python train.py --num_hidden_layers=11 --hidden_size=320 --num_attention_heads=10 --num_key_value_heads=10 --head_dim=32 --intermediate_size=1920 --vocab_size=8192 --hidden_act="silu" --norm="layernorm" --norm_place="pre" --norm_eps=1e-05 --positions="rope" --rope_theta=10000.0 --rope_fraction=0.75 --qk_norm=false --attn_scale=0.177 --bias="all" --tie_word_embeddings=false --parallel_block=true --init="orth" --init_std_qkv=0.0202 --init_std_o=0.0 --init_std_up=0.0202 --init_std_down=0.0 --init_mimetic=0.5 --optimizer="muon_variant" --learning_rate=0.00666 --lr_mult_qkv=0.4 --lr_head=0.00333 --max_grad_norm=1.0 --warmup_steps=200 --schedule="wsd" --decay_fraction=0.819 --decay_shape="linear" --final_lr_fraction=0.05 --batch_tokens=[16384, 32768, 49152] --max_seq_len=256 --doc_mask=false --train_tokens=335700000 --max_steps=10249 --dataset="wikipedia_en"
Each number is 128 + 24 x the weight over the matrix's rms, rounded and kept within 0 to 255. Layers, rows and columns count from 0. Numbers have three digits each.

# layer 7 MLP up, 1920x320, rms 0.0819, rows 131-237, columns 256-319
140112119136135135108122108142052126124120117136129134098130138124133172115153100154152114155150133079130133106137123112150172114119112129169170120165135118123141113101129150108128122126125156
130109119085093143133125152107103107090110124135153138127133110125112144130139133101106140076132135097130125133104120160134120116148100122120126128111141127117135052127141091116135127126113140
104090100124101114105174134127098117112158151138103138131130172093110123118110103114111105121122158141108152136099136126115084124155123113133127108140121117153134108142154125164172122130110118
142162139141158118123123083123143114186096132117080134092133123086122117077115168144111123143145138121127158111099117163134137162125078165112087141145117121135153116077124094114148119145105091
131143101109117122108125146124119131144115105129112145155187126135113131120121114139109122075123123082126117162119112157128117122150164105146110129120136170122135147137118171124116121089118108
126124126124146093130105179125138119138130091141104100113159103123096116157111111115152146083116101108075119135112130145168097119148132145126098138109131118133111128157129109145178164122143127
145123141114133078120098088088116115132142124147113124118124152091179129138144123097121121120128128115134119141120067093117151129122079133123129119144172129099141131109091112110081106134107129
142120112109111125141101103089186114122153106188132146133115144108134136115094100134090125149124104156181121161166165180153119132076130160144104132131138092139130119122133152144139151084090071
103104133124126091101097114122098099098098126138134177152119119183161135104104138107105160131149159130130151113121127118141140116142103173124107113114110144085137155121161095115130135122183132
116114147130140115148100137182132156145135181145083109084138148141117107122111121129146112137135083112153155139167147138125146101126128108137140117126120112118146141090157105159111129101153143
130134135148158082110143164124079144126128146115149149123159134091170179167111148098129135116056149141126091137153145156145142165106150123090129126120170139079160135134132101134120118110109132
108101157137111135132144157085138141158142149162099143116152199125106076096131178158112123124104128110091152097141133132213117133133137135145109140161138110124134148119082141134113110149144107
112157102103124148121124188161122144099103098114121112092108132135155094130114151145129109121119095131180179119100103114112148108144168138108143139107124139177108112141145062147134133167113140
162122123172077123135116144154108095114129132107114081167180152068134150150112127137141076148065139169133144106180169136122147154133162136112117164124152134116186167136158118113125159092112106
130117117139105090120126156136106123153128049145116103141135140100119121124131090144135150113151069128115120132124105150122137161174123115178114117082148141141149172157095122148168113136082143
180140110158104099109099116118092131153114124123119115148135135089148127110155116116120128140170188168140111093082139122138104132132116141122127163116116139137149162119132148124160137130150113
116158140121110105118141125138122093123128110090158135129163165132144124131124134141162125103106128155125162066138127126121164144126121095095123167079101116162134116115144134071162120108113143
125108130138143121141133164140105129108141078166156158121138118146142120144134141117133139144126122091151118101101107143077149086124147122157124117109107143124108162140153145085146091097182136
119128144117118163090123128116117106117090116148116102123131125127091125136088123106111156121120097115097165155163120096128113134155129144108122165126170137165167133161132097111107123150126135
127105126176099141114168152156144139133124148146160116138127108158106117082137130134111158111141119054129104175160140137132112109104137128116121066115165079105141150132182157140119140156128184
085131062121085140111146138130117162143126146120144111125092153125113160148106102093096123104121088158106121130132128110114111171134148159142108136153104162116169083132083159086160148112117124
147132141135126193078136117110140147119138116146141144112098144155145074130137131084138142119124107123130129118130135150101118114115136147067117116142154120151128107165120189160131111116107129
127167104134146142150136153109152102149152166148148127119095172132114137099162160083093156146093104162143124130141129117100114140113080122138115154119114140115124107118111149108099162128141129
155105182111124171125126136119144167140100100146115136076137097110148158121100088113159093120177150141139107148092148101102079177190121107109125139115076104142150100089109106133132104120154123
114151134130117136150089148131119099106157135113127118085110134137135148121160133122152149096108149092114109166126103129099121100156119151136144136145165098146123155128159154069130126127108103
141115112158121097155122147112163112129108116122075121142117074130091132143127163105141140137098141108153097108072150094149148090129100100152139169103182155120181095147152073108119145127126150
120115120162161137096116129171097128160157080090117110129141075130139175099119125148137066142130119130118129143132154098153091126121135095115087128109111152127141188177144129099147120116122112
111126142127130110122121109144091118167115138168150178108125108110162140154143108104096133113114130157104140144153086114148111115122133117121156129110114112134099105145112116102130141130166147
099140136128100158136134112114127132126140104143140136095098076108162156093117123148103134151137143109125117188129139118143133147171139130131097131155140129112135145106146103126099144142136107
166132151107122154104090124138115095107153127168145127122120122104134187116147135149116144173124136111166103112134134130112130097130108102124153152121130145135097119128110152118116147104121059
158138122128137135166093144134090151159167142113161139130109131124073132100134101141121155124146112139111142076095110092128119163159161110131118126138131083113151129094088154076158124130100139
163131120159139066107115125131092132095155132159098127133097103127150113136143098152174068153091107129120083121141116137124122112148128087138132090150072132110187136063137141100116112106130164
116121139124108121119142152144164109116092094145114146112071161093108152123142172079115101153117085131119124121139104146132119146116119101138135151110095097203146108163138134122125108135132121
160154128114145095121087117096120100098092130116163134161154133123145132126149147139132155127114138153160093077148117103176151066095133168190095091097148138127141155137130126139128172121146130
114085129115132105093191125072136072115150125086129133134115124135153104123160154157092087139066096117142143106081093120123147103103135129192119095122141130130135123119123136096137128160156156
088095145164129115152096134160081110115137118125104107115132120145124106162142108133087109112122125133087141094145137111144136090093113157097085156164167098121107131118163139105097083111114131
104111133150144128160141174118157143145069162110147093153148117137172133125172108129104124135101101155087166135106090145159109127172120144152128154101112139111112157152134109128132117119060108
165135126120105123129113132127119090139108152131147135128166112105113094102130121135113119114136131173090118135087152146125149099113183185113137117117148097096118127160127140149097145154104134
088133144093152141134133139129159106094131141139147124161095171072180114124123145111146096111175125108157131081113145100128125128093142116122147117137111099151123132135122147161128150135138094
095109174168120131096170095117148120128143101150126109089128105068157149126110078184078099147095099151118124106139102140139064143187105150158153170130081125154163133160110120089126167092126096
092108087127104135115151124125092123146137147117144115117109157109150124100129100128147151190138133164145167120165097125148138086100161160123152116114195135129158176133165131144103155154121125
073056085144110123108142172140123087167135104109167153127097149090162073166093127158136126119082111115136115104093166135185106118120170140163138096150098144084132144168131121130147173170148199
157117127107143087155146137118193131139147144107138125122139154148122117160168143092110158141135125154133127133148136136163145124168123094088166126112120105106125119145118123115114117083096111
099147091167129148138123133166117154100133155126180144149151145119174120088092153136181086111111112123113106109147173103146147142106078102118147129116153170142119094097170163118149139115077148
097191114112174108120095157106128117130110120123133140157099162132168098143125061111170112144099096141150139147124130106113132105131110152114096134133117081133110147140139090119140166113148137
133130114097116137120149124113114145085117102128126143156142181162108166152182150100145093128161139142135156166146145114123135126106131136147145120157120113143142148131100074128197118127169151
102149145155080098152088108116084093152114125159133136130148132166137123099157137096100113103092128103112166172109157125108141096144092144128162122121111141138135126151167133134086148110138109
129085102095158114139141161112080129101122141116147120117140183123125154156154157110135083115141093127114163098136082136123105119106111102130133149135137100110121061149141164104122124134113148
139089110171124100152139117116166096140144110086133088128130123093134137143093125136075094128147115146133140148153090127122167113162081145137119103134142147146142117153160123113154081122086162
101127134125120115113117094117126115122080119147170150128126149097116122122153112166092158102122147127121113149091166121164146113087150154127143161128106119134113145120128117090157153089133143
122139137171148122114128111116132100096102150144150128117150131105142146117113076114122147083128149118142169117074163163138104130161110107111130134136095082118120117184115124124134109117126129
121114152119135056139096136115129169136035161105120119106103107142122127138110110138127131125126107120149162131109134108150120129099108135142144118135130123114133116104141118162117117118135127
092127072139092135102161144132140112131124115136095130156150135110097153134137115121152159178184091139085136127173135119112156173071159163132093129129104167122143112158148124147137105150120151
138151147163138133121105089099110129112123117129171143105101140121082107174138135158116124108124137175087132097098116170083088103102165149163103180115132143085178159108163148115113128152159091
096114141131124118109146148068089125135126134134144128122104125144100116159139120106127136145132108150087160093131093122142131121105138125146106147143172133075117099162146182074084140133113117
118074148138147140089155095123102121120119114123164109128212093135171142142084158126103156131091168132151145131116132118102141149138143113120151118160129132118119081134131138132125163118135132
135162102111169111149161153173159135143134095143139109115146117119121146118177122161134142128131144113099154093089135138105130156152102121125138096090139152127119120140120145143155106116106148
111141147138114119131160104155150107145140148144142118178120160136122152118098151127107147133110141084168112110134156170104167128089160143108120122134109099113132111096148133148152120172134145
120119145141100186122145144122129125141114105134128054093154114184156145152127100125152141144097121103102136111129124134145180111092130140138087145129167148147102122094173169122126112156112135
161156089078094114126157158155155151149110124124098134131135105114145179121129087119148101108121160111139178156146138084124118107122060075174136084135120149108125059135071147106084118113115167
133134121108130098131133123117079124096076124166086125157149169184112149153125135155117123121100112167070120169109130092145126143127141119116095125148155133113089141116135107188088114128133179
126104184099091114130160102111125120098125137112123130120091132103153147168153194156146141110147125099156121105114110112152131097097106125098145120130163120115152115138138150133121128100163167
090130102164138122136129110099068079120086127142141133164155101134136137138120123122090136115097111141111104126123125107089113181119103151118120139136089106107155112131123080066143123126150115
150154110144147123141139147133152157130136129190138099097135098118132104139089123145145156102129145092097132142125124126116144101150111135114101165165153141103080118138167121111144135126135140
136143125105105087145144140140128088161122158111144118129090110114155130143110130126050136155164137149089130154159117103088130121119158153142139165120101092131125145098128111086170156101134162
164125136110166134112121131116122106167104146137141164141106134112127141158135098140128141155130099143150078174095151141150150109107099143148108111139120079116130143141141126145095090095142117
114128140130106144132142188108083153114114136140094097151120170128122169140153143142095120124120153162123102160125151120151106104131124101113118162129115170142150110112144134105118173101163156
117111118136118153115126147152129098143123129135131145111106127167161119114105137120139133137158112168121118156097084078126148121139168163163131144127124095120133125150112111138167146092145096
082102127100084078118125155140160107109156104152114119121128141129119070116148078162109113083164080114120121077155127109115160122110151134155094154064132113151176103113168132089140120099136119
145097146128126115123146143086149124087191121121146118115090118132131108130166127135135128137188120109109144114126095138146109102140133119151156146133140137094103083115156135102123128145176139
166119110147089125096127130163128152131146104142128103126082102118130156170132124090144115139160115126111095151162158111128148128106158139118083102153125144114150092143114134144105124143102105
105118139133134107132136134107113116145132111126122118120106122151129128120213143143092122082116089095131174160107111124146119141117115105107168139124129122129131116095177126161136092071128125
146170132113124131108122166151163128160083090128116118149142120113150117075104126147132103157118128095113097122143145119130102102139111061132107091116135126141140147155158135135143106124149103
124134126090113128140116089131118147157126135124115127139122097104146147178145139164158109143154149183155104143137128170123142156078122126134175153172119125092094109086155116126168099130128101
109143154135164105144127137160203135143154113117131111124169129106152129135123086073106126157088083119119135122128107102115107141121104132155138121102193061130150104141134125144127183109161139
147119132116118112135094164157087139105152162170138146152096134113138133119154214134144131099108146132120157138137150150100135121150151110159144137148121110134133106120153144147113081165124117
132097136124154104153152094111109061130149134107112126137145114109121141089162101127122105096116140094100158112118159156099147095126112114105069121118083134119141114137106127163107121177125120
144142095164115103152105134119133121131135127122163105123186140167086131089144126078125160142143089117105103093125184157156122093128103100114131148149109090109151125072182113148126106110145124
187164116138144142128141140154132121155146129140123145112127100104164083130107148108111140140175146124153128105147140118135144139142111103112155155156123103194109088090102125129120159111143146
128141138150122094103160129123175152127132136101096130124090175117169129122151139148107151124104142118104153134128160160149120141145129154091129103103149099119132082082120132115089128174097130
121129101123102127102109133132165141144101169161127138100114097112151171096136116141155113153126123090101117101141110156154092152120101146103151116119137119107190132165123126148116132075108111
137133120141093103164139116088092097114108105165137141146122125144099119116133168134093109088148129139143152102112121121154131098104158136114155137120129134145133141161122149134148112128109103
125130126129194125142123159159145112059160114140147153093127110126136111143126173118088143132143141154114145103177127164122138125148188118138138116139127155145164177085128104157116079157112126
086138094171125093073162119128147123134132091124116116148147122098128136115087116182128094105151093145126128103117114141107109117156128165153146132126148113099130146117139126135098141092137101
117102154103115137139174187114123158152108135139124117149122086128126148141142110116141125107112080136112130125137145103136164085148119178104139160108158153151134096105091127096152109176079127
136119131139125115189126116101119128147158148127155095128152140111099135131105160139085123089072158116113137161185116153154169122099136078092090137088087069068134120112150113158115141092190138
122128142145159139114101125154098122093130140153183108098149127129102121136130116078116157144082151133185136133154150165135136140119109133108153138125101098146118157150130089118114120128127121
118143098181130143157148122100114110134127141089128104128106100142116120128121144120124072083118162094140131139129108105111140122143122124117113131139130132161137134160106108117101123145151150
135141133201084109155167103151157148118110113180123124135126151138145129148106113131149128120122156120139129127135118104130112100083136130112159087158121151157134096120132153109161123144093151
094124133118164111097108122146128137144112129116155141124147137143133141124157138132132126163124108147079137102115139088131143082164102125073149108119136123090143132144161112157163139115111114
164159139107117161116132154134111141157139090143140151100162132127147112179138127133131119114131184102111119102146095112143145133130119151113105114130172128156157128093138157098146121146140129
137119147170130116115092157136131136078134135177113110115139173122141154145157135155136114151152103189139145108131128156156151147162112136110172079110132154104145154113172149120112167103114097
113114154140170128122088119162155117119088139127169111098120101119123164081104146105131139122144143125145111133117120123144151140116155127108121104139092112154181155110143123134151110159128141
158123058137153122109114152109135098096131128094119112127178134143110094142106178143138095133126126103137102121135103141114119154135139186083113112122136146121146115132118158158144183125129127
117119159142135132123153142157101132159109137180139089122161165106138186105213179128078124115132150150082143150130082082127146144064148156122124134102117150100137120128140138110157121164090164
133128109143100099129083158131074151111097092141134150145136120128100148159101165123169147125105105120152182118128115136163093081117142147168140150117154100117132091085137122100151137119133147
180143091148119181112119140111111148145137133123138139151081120125117137056105158141092107099168113124105116102142094143106128105155095114115124136130089091090141130136143132132141101139102135
181069071128147126113118131140115096124097121113128126168143122096139118127135094115116100163118100153073144170103141100141138107152144125155099139145153126153100111100146122138100094175145142
114142154127127086145148158140087141150112120144106106145085101098172138193099172113107113137076098139117148098124135138131143132119122132077145139162117135132132139144149108131139149112118151
099155102159134087128101073148136135092141117120129114119106112099133157141197079115116074153128133175095111133139148169113106132141135125133120172103123115162123141170160129134122126136126075
153092089151098122120145106148114072098141127114132084148089072135115136133104109143128144149147110156132136106103139204085129148124094138186102130085137086144103095119149168116133121136140107
085145094098133109129119127104186075085106112161129102064138076171166162105135151116138177119131175125125137124167148139132125081148126092134135116126172118106157110107097099120116102066132118
113112137119124116112137145135100114145119147108072126126089118157098146112166104139114108140129086101141153106133151109140151142169124115156099158062162138102147113097152109084176132083105167
143112132098099115127129102176106119161128147134089127107114131158140144105145128131122119116138113109137143116145174116143153112132129099126105142181120136096125125152144101123115148129133118
107187138126135149134109160159128112128081101161134125189104098109121110179150126159151120165124161175116156109076076104109134144140192146136136119117134134118121181116137145130138109134114144
144117116143135080141130134183137129119108129120163104140150122087150134119155188112114150150092099129117092104129133142155143142163105126134115076108139108109123107125137157162141096165104127
116128122136145139109130100137136124059152121149137122111128131104138120129103109162139105156057119148179153143145125106183118113168144134131155134125096087116127110132157141131121123156149130
# layer 7 MLP down (transposed), 1920x320, rms 0.0353, rows 131-237, columns 256-319
152148116119104108117131102149144145102102090145099136123164135131112151096134138150116134094106115116130093140111147149143117115128070123104131145123092091107130143181132090115153133143171115
132157076107160153125138150112134110120140121121118151098134125190072094122141158095119132122148152160111128115119184147117092171121162182137121146113144136125127153096150116081106100139148096
100077123072148110164127145115136146156098130090112131136117130130119143104148130163168118113141111112129138106103138125122141136139183136157104131115096090121131158127098127130116092117145145
125154081130146145126155139115123113103113141122108148122090104126178171136143101131116126101122115153105120125150118138155127113144173151118174098084159098109129151143128120142124128117155135
115143168149127166154159168127138122087095093142139095156111128131084137136118128143123131133144151181133129109144163110148126104153138149134094123142110128043162092140135182120135130155118120
097137164121131126134139096143141099146134128113137171149131154157089094122137162123143163132140137122137131129107104128105129125129144140133151128173135132119132119152112110118130120154131096
106178149116100139133101117139151108136133091098127151138126146111143105086147151116162119120153119071132090111128110102145119111111119120121092117138097119100144120138108087119126121154139137
129126130119126147117115155145108106150141141099147128138134133101126131133116159130086142175107095121119127169164151105164118101081114131128126105123098098160164086137123149095127118134182120
115115142108148129152120084155080150118143165090107135108112091179126146097163085116176122152066141161121139133114107127128137157189150115089126137089131149137136125147125136121078089132156115
107130154101153114128075128091138131119181101178067114131105133105144080147142150068108100134147144154156106084131162109120092094170153077180131137127083122162119126123121133138140110135146137
122130108117114149151165162155129132172140138142161144139138144125112148132159152130108122112100172091150125099121129088121118149158141144110123073144153100114115110119146140103116132093097082
099140119098127144133146153100151097187150158186105141139122071103141129190104122139145132111142124151160160102092138135128122147132109132127134139136126099130095126130087133157131155176105110
168139156125139141119158117167136112145104142142134127143128104100163147128124208097161120110103124124123141123120134139131104117133123094129119117117111101151125188141093116120086071114150135
152143150149173127095097145128137108077145114145128110149139077117105147083155166122124139149159107150150092083121136162054120176115111138117125151122142137105125168157091140129114131160131134
115164154104140149110151156138130084116146091121135159092113133166143126160163128141173102123101114202154130124128135163100140112139114110114165133073131128162116115146146092102114140120092118
062086146109183140132126188118116087088113135109101089122105087154126157129064125176103129126106110100113168143169086130104128168085116134122137137111127130095141086156151068139133109162154143
118109114168141138139103122166087170145180099134181137102118140099147117134153145138111113132135149104123065159144164137123122099113150140098123097117138140150159125126104128162130098158130125
111116134121161170094131151142120164093154075133172109095135115123150134143130156090117099097111116115102141134129120140165202134094097107106115111116113125172101094122140048132101110115104081
104116171100089161108146130143106134142115145140136119168100102131113154113109117160094121099129168161120140095124125111156106126127111121138121141098094121118150149123154121116115127151148112
083125125111121126082100154172185169124086098111187107116140180129098105132139122084114110132134156103125133139175127157118088145130096121113081136138111094130128118079139087096139175159138129
181134146114074157159150149144167148166101139149143135123112133125161128142132079155093123111080149175153123122123136125082105096103117134128171132119114142159131094147089158076122147127148141
095150124136171157075134084154079127161160111085183121170085156104130110153111154124122115135129153090141151121146060133116116084118126158065159159143161144104103107107132102144136095123113130
107104122134103158138137132108144165145110119114108093127069104148131116165102153121107128148164144107127107112136145119125108129095138136079108125106141175109119147084141124130134128110110113
122116140140130135123141107141126150128129083167124149110161124082157097128147082098160122148125158129102114188082149083086112118145137099138087111090130120119135156073087128155133129130133152
089145121116113146158119105141144134155152107095126112151121113128139052096108154135132129118156138107128067130105133114117137095099104141134170129153126093148142111113109139082142124122093131
158124132130151088103106112129128100152133087145172149138073161148087095130067158106127093144172113066117110109154131115120144095113138135148120124114166135112110156085136135119163129104186155
099160085146147141108099135129119160125143125093152108107081150086116094155115067083122103130120070135127128130113126143137131100125111119124156112141121094125137103146130130139105150125170143
112143129157077116145102136147130115133123106140120116144132108143126141111111093133117097142140150127117135119148148119133142162141078144090127136109102098122134119102120108132117136123133167
169104104093135117084101159115157131116146161132117123124157126105098093118157143169158124116146143122117127072134119134129158128110124171101136098105118087125097112159167115144134123124127124
102147149133141156141161109095139120129144124104147132141089130130132118117134114124081109123159114141136105147117145120143107116153099140156117101131115117179145160114138107087113107090153125
151123119094122157110170130141127110157109101158122105105123093159132140161109126178162169147080157146129120210092112146130118161149111144137097115137102125122132130081110134144138178157144118
100135134154172149153146146125140106080126109152125136113130127137166120139111135162102144111130089144134149098128163132124109093137125130123096099102144133131141144161143098138127147110148151
111118108102161147180116128131140121082179077188126097125197122102118129113152128115125120102206129131136160129136133108077159183104131131170119139125076084108155112146141127123091085132137135
126096152121163116136135136134125142138118124125115130152135153097093171127118095119165143150118103108117130089139167172129169147124138135133133113122155166142147103101135163088148164131130139
116147105100098101123105141139108123158124118136105169152154134118127095117145117141149125147148132144110118152124153146103141162144127152157123180184129101152121144159092159134109133147119085
162118116111125101092150105137144086156156112131135138138139149090078170124127111136141154106128126135117130114140132110098130135107147091167096133114135120087161140180147143152096092129132128
098151173119078153104125213077077130134126113137095117119103128157139180171155145139116101117090134117135098111106139110138113129117131110154078126096184166083144113126168121073165089132123086
145141116118116126145142069108123168127136138103118143101112145119097132153163100136145146144078122124125103159101099116129154093157099137127188176110137122109159121138088119149133108110122125
121135152099147129119151134116102142084146088139100126090130151145106158121132117165125162119106095131110121147170120107183106158100112109116151150128116122123146159105107174164150102153144121
097119184065125143128154146137157113080157093143131090136217118195134181147130142153178114074089121100104130102142102149130133110092119181124102154158126087144087158135076121089143153090116133
120141123145123135109088151118109126123121124140184149175140135096129097135097110177127132121092150106079151145134111136128084133148155097110148098118110101150102133122122129133120117143125161
131124095136146103091155077147074153107095083150147139122131146106102086125131116178120164153123123142118106092116100107110098141103131117160127110097154136134152090139118128117109142148127101
120162113100133087112138113119166074153074145127064114184151133152141111106136118151155091136172126179098115133126130131159112134078104122148186137123112109138137108125134099149154126102127133
094157142160095122128139132147120164078147146111098110123100136137090108163157149127099123100158079097099111145135151167114150104126124218155141146114124162150147130125130111132132158074165103
132144151162157104099183085095132135134110137125105162157073119107152129121116072142132157137112134111122130164173129135127122181142116138113124076096154113097151164128135120098146064123100130
156173069152123172128104116118148154120101129169085155145155132115121118147148127100113137144125130101155139138170115147155146120091100083202153125123171096131055150134128138120124129122144079
112103128130131136143146146117139139127097127130105124105127160146163128124167130125113120143123106135144091148154114134163176173153124122099076131124135069111115159079145102111130103158119114
101120132085152142120102093134122132128112100113084127111106100137120154091163093116146154118128104135115133130115122159133121145114133108122153151088142156114142167110106137150096101135084101
126145125087127123131126151170133166172152130124086093133135136107158111161141137127121144136163137139160161134125162135115126128138103094126179181117119107093106097107151110108092113087110082
136135165146156132116122178134127158122152129111144123140119146092081134109140119164098127097136155147117161135133153102114125158116136086145136103094117086144142106186088104109111093131143113
125114099148118147143187115103098078150103147134156118123136111107111127096137120140147153074163092153128139118116130133119099137128109123130122136150112123129144094151131124118112121112134156
166095104155129196148100116186162126134169141118166108160107132154110133132146138137157087109133089116089142102127132125131163120102130153103136122106136092093127129121146153111095131150146183
151119102149151118111119145155132133157123148117089119069124127087135119153129171113095119113152113114166096131116125141114103109198110147125129131207145121103103134076126134080151126139121108
159133125131118110144116083128171143148130115122134129149143174130089111164149136126088197129159115102115110122138163185136175125110118152158144132106118098107150142114169168116118115132146122
133154110148133137077158162084166138148115090136105153152082114152118102139117168136136118166137145055122076136068153119116108139121123131113133101115101088129128128100090057161128154123161132
125098125149124136117111120112138114110122092117127153105113133142134132137129112091183169119105125122103124164113080123158071126134117123130075116094108138074102114154128134114134126133130155
108138145115100127125159143110145133100164073158174095117159121141100125138113120118156113106112143137126124124117140164158103159121122158101156105116112153121112146156112129130134118146147132
109144131120107150129147138091105119152076168122117121108114129098117076138097143140131128146138125118156124174163074123147086161107118149128117128135132128156127129133128104163112154084160073
082136130104130140107126107107122127114135104136081119104148132137107140132158105166118143114105132105115152133140137112129120126142147151103117111169131147124150136121110121139107096103155135
137099122110096144179155148180151147172164140152148106115118143140126120123174131131136136101152114113119157155152163107111123138131108135146136086159174160134140111135081158057142105101156115
134073122087165160153117104142167131148137132093115121088108089122117117148131123101106173128104121155117149111062130126124158130155116136081124097112122131192116122113125102115119164153149141
117151155127128099122108151085198100099099126148053147175132124130136137143084146150131125095083148115113135091137120144146119144146089141115105140125098097147149153157127156144115150087179128
101115138185142141099108106149138173127136166115169138115151145141122120130116115117123085125147092153135134142150160104145098144127163161153097129153086090106143109138145153109103137151136121
144143113128149131118118148169101086100152108124077122079078097080087136130155129129094147105102196125102145083108187168101129114112151140174135106141174156111108115133134115146148129158135098
142164132117124113159117119151131169145090119099131117098157147100128116118133143076137099162147118088125122150148123096118112103156146162138113149114139139125106099171163126145102108167135096
112144145130083144135163137155127153117092130123101108112168158138126163066110163135097140123148137114123142145137117126127121144126153097074142117101134142149123120121147110110144148173124127
157131120109120134172115129084102148125104127144086123127190140147125086109159150140127135155118128127113184106153117114116116150131141122058139167134178156139094160074139113182168129172139157
109079108134060130095123150138172137103140118136131139149151118148115147117179117142154112155137171149164091146097140127090138133134168111138115141125120129157154104149085169125156151115161128
168152092146115101154158115126105129082147155147156118124128135133139130154115107150160118109108155153145144153133113122160124127133102113141109159172153101134135100108112125128091112108139117
095131110152144137158109101175120122144098124113123138118102157091161182127119149123112139110104147162120131132146140126086106136107091170144126153124157126161144139108116118131119123152130125
145131176126162138164143159129110088129110178168165124157164138104152166116113104144124144114086156074167104111134114145145124134086104139126131123130147137129150122108112136083111151106137125
154153143088124146149133131132153112122112132123154153090154136148143156171119110089121138107136142129091097098146131133117116119174107116124121166104124120124100140165101138143154127139155160
146113140171123129089121087121124111108173126127118123114111098110137189137111128132086106117088137156144176142091114125130130118150107130097083137115125108124131082104109158113070165141116127
158129144121107124129092099117121093132116114129116104175113107093126131073158109130125151143118112117143178130094118139132135178108109144110121139109141130143104153106100132122096159120174117
118099169129149151111163167143113097134134110153164106121118141111086118116175130141142107116157147085111183141138126140140099144208125138091067107185127146153169080107144115111075129074111119
123143127122189125147154141104114091166117101090119098101128148129169126106129124158131150148171139140127150111126131137135096174145123162112134087141133153125121124126105137097113109149119163
127116154110129126140144101099104096124143117118090113144126160129092140151094144114130110143151120143143070106076127107125147141159161115134127144138120140105168154140142161160158101168131114
144092114130128129113134109146107089190145169110200135104122130100161114094131150090153129149101108112140135099117112116124076115115128107070146170165136107153128152157119161132090113129122141
131101145107146134138125108181095145137122118155092086131099109144133128161141135119120160099120097103142126154160100130170138171125140171149102135137183136080142131102085110125142121116153128
109166126141124084101089136135177165146117122133113152143138133126125108119084151112122134127127150125127086123113101109129096176137122103127101086087155140093136124162081124132120151131136132
172109089176122126157122110114128182108112139125117103098126104162105117131160128122131117145087137152136159084124135106144144141174098124124111096126134149145109092127122141124126121108107120
144122110141115090172089139093119112123100148086155100144089148090125121171142143145116133151123134129114124107158098138113116159155122166141176152159132112126132106118135094125100127134135113
132102102143156071159176152120125089135172142127144119178089126132151135181100116094092102139149166108140132152120098156122129117139135086152169142138087143152141149112096110167145144109158107
113138162089132137165124156113102131088144175110099133141121142150116132117087150118118146154143148119137137102123111084156155126140130115126093108080109126154154127118160142140159127126104178
103149154118102140160143171145131143113127151087159136155103130093115132109121111145086117108096094096138076138085127137141133105128151108096107138138136157129105122122157128143143140135152117
124116114176127109145132099126164125120169150127153096121120160097113117138130096126130150089113108161110115148145097150123151124121150133159136124113123148108101124124133088138107166167184135
125117148140142083130141075125160138160130104126083107146135137113137144113130147117123178130119125157148115138114106124133117120099133116105139142152153123125121132105123124116136119134098102
141120131132139151163124123136131119167153095079105106122139139143143148138149112135157127141136101124170087139155095135123114156162100122108123123067123136113132126106115112099133118160130133
116125123072115145157121104126098123067107092128160113112119166148132117105140122141138158062100118120121147136103164116162152125107134126146146152083122104140148117180151156111093125128162105
113151143163122107138067116115146104140127150075141129159098104154130079122148114102092115085166113160111150151122138130151103106162140143129136136142158157141106135113099168141126124171135147
120107128190135106124133109072158132129139131184196107114120143157135128107114117165120118152086121093132123111139114129112121160142142091120144111157136152084204135134154082105159106130121158
155097117127149100148160119097113119150132120111127155166132110148117127113136158142072155145109148137121111160142107085103119119166135106138176131129091152163136124121154142099129148140133107
156130152138113149171137162144131158154158128126155123110173128146144122095122121127123117111094197108137124141100113130158125111154155123190172100117150106096133120125138150110135113122150136
150101149148188107144119116148120135107093104147168118130150134133101157077160153114134141131137137142141110124124119132134106111124155147120160099127139116142102146114142124133158132092141146
151120096118152131109113094151105109215166135119169074119094138160100143085179126129140121136129127096116162111137085121129165121129144164140132151145122155131139147146140121088181143123089107
086126107131112122114113142170154112149138149121109129104152124131121080130105114142155142164144160178091090092109134131164143169115078116147154130068150108129193121103150137149127157130145161
167159136118124126157123123122144112117094147117185154153116117149139140125114140093121121121144125097134148104066145112141140117091105132209153119158140104168095130140119119118154122116121126
115113129133185111128122146120128139104118155127123077190148164133141131139122117113095129143124132136144133113123113129145109132151120091118119119144129155117148114133116152159123124173155134
156129110127128094127114134100149130151128084134107152070126103107126166110114121122109169127085118164099104124142166161116105116117110094158137116148141091094121162143130103123149140174141113
168143122129135153146126092133123137145186097097098138118179116116145131144120110141122124094127176149120103119166125130123100174173125154102098094144134096103132128141118138107125095133130125
078111119172103122113119147124107152124110130121103133147116133132153103149154090160106083148108114129153108134140141081132103128139128142152129136120147131122132120123107123158129159126102150
120094115119108137146098141154152139147114098138123119120173148108095154124126140128161101104093122119105133114147116126088154141132104125142127152148115091151145121132127137110143091130133147
124137127115145123154121122130135129142073152081150122138143128144144123118130182138123125102118112117105125094155138088168114112105123109150152120121135106097128088096129131110153147120126131
157139103084116107119137117114127128110124129174127121120093137114114139133123112126074147097139129096142111118093129093117165114135119146133137116103144146081107147131101121158126131122130133
142098154131115123150093161107119124108145104105161151191135141158125108142113094147110107136097106080129126157130117123124159087141121146125115143119091141143163159121115108147138140131184107
098139106124110146117125147101130105120117120124118127108124136124103097126112120138166133131091145122064167116092161104140087116121158141114092127082122129122169135134128125122145123121139093
163126145125112097122115135101100118098117100100139138180167132144147131139142107122151140144119147145141139109138151145151120117150073122125055167119119132110138122126133142111119124122131143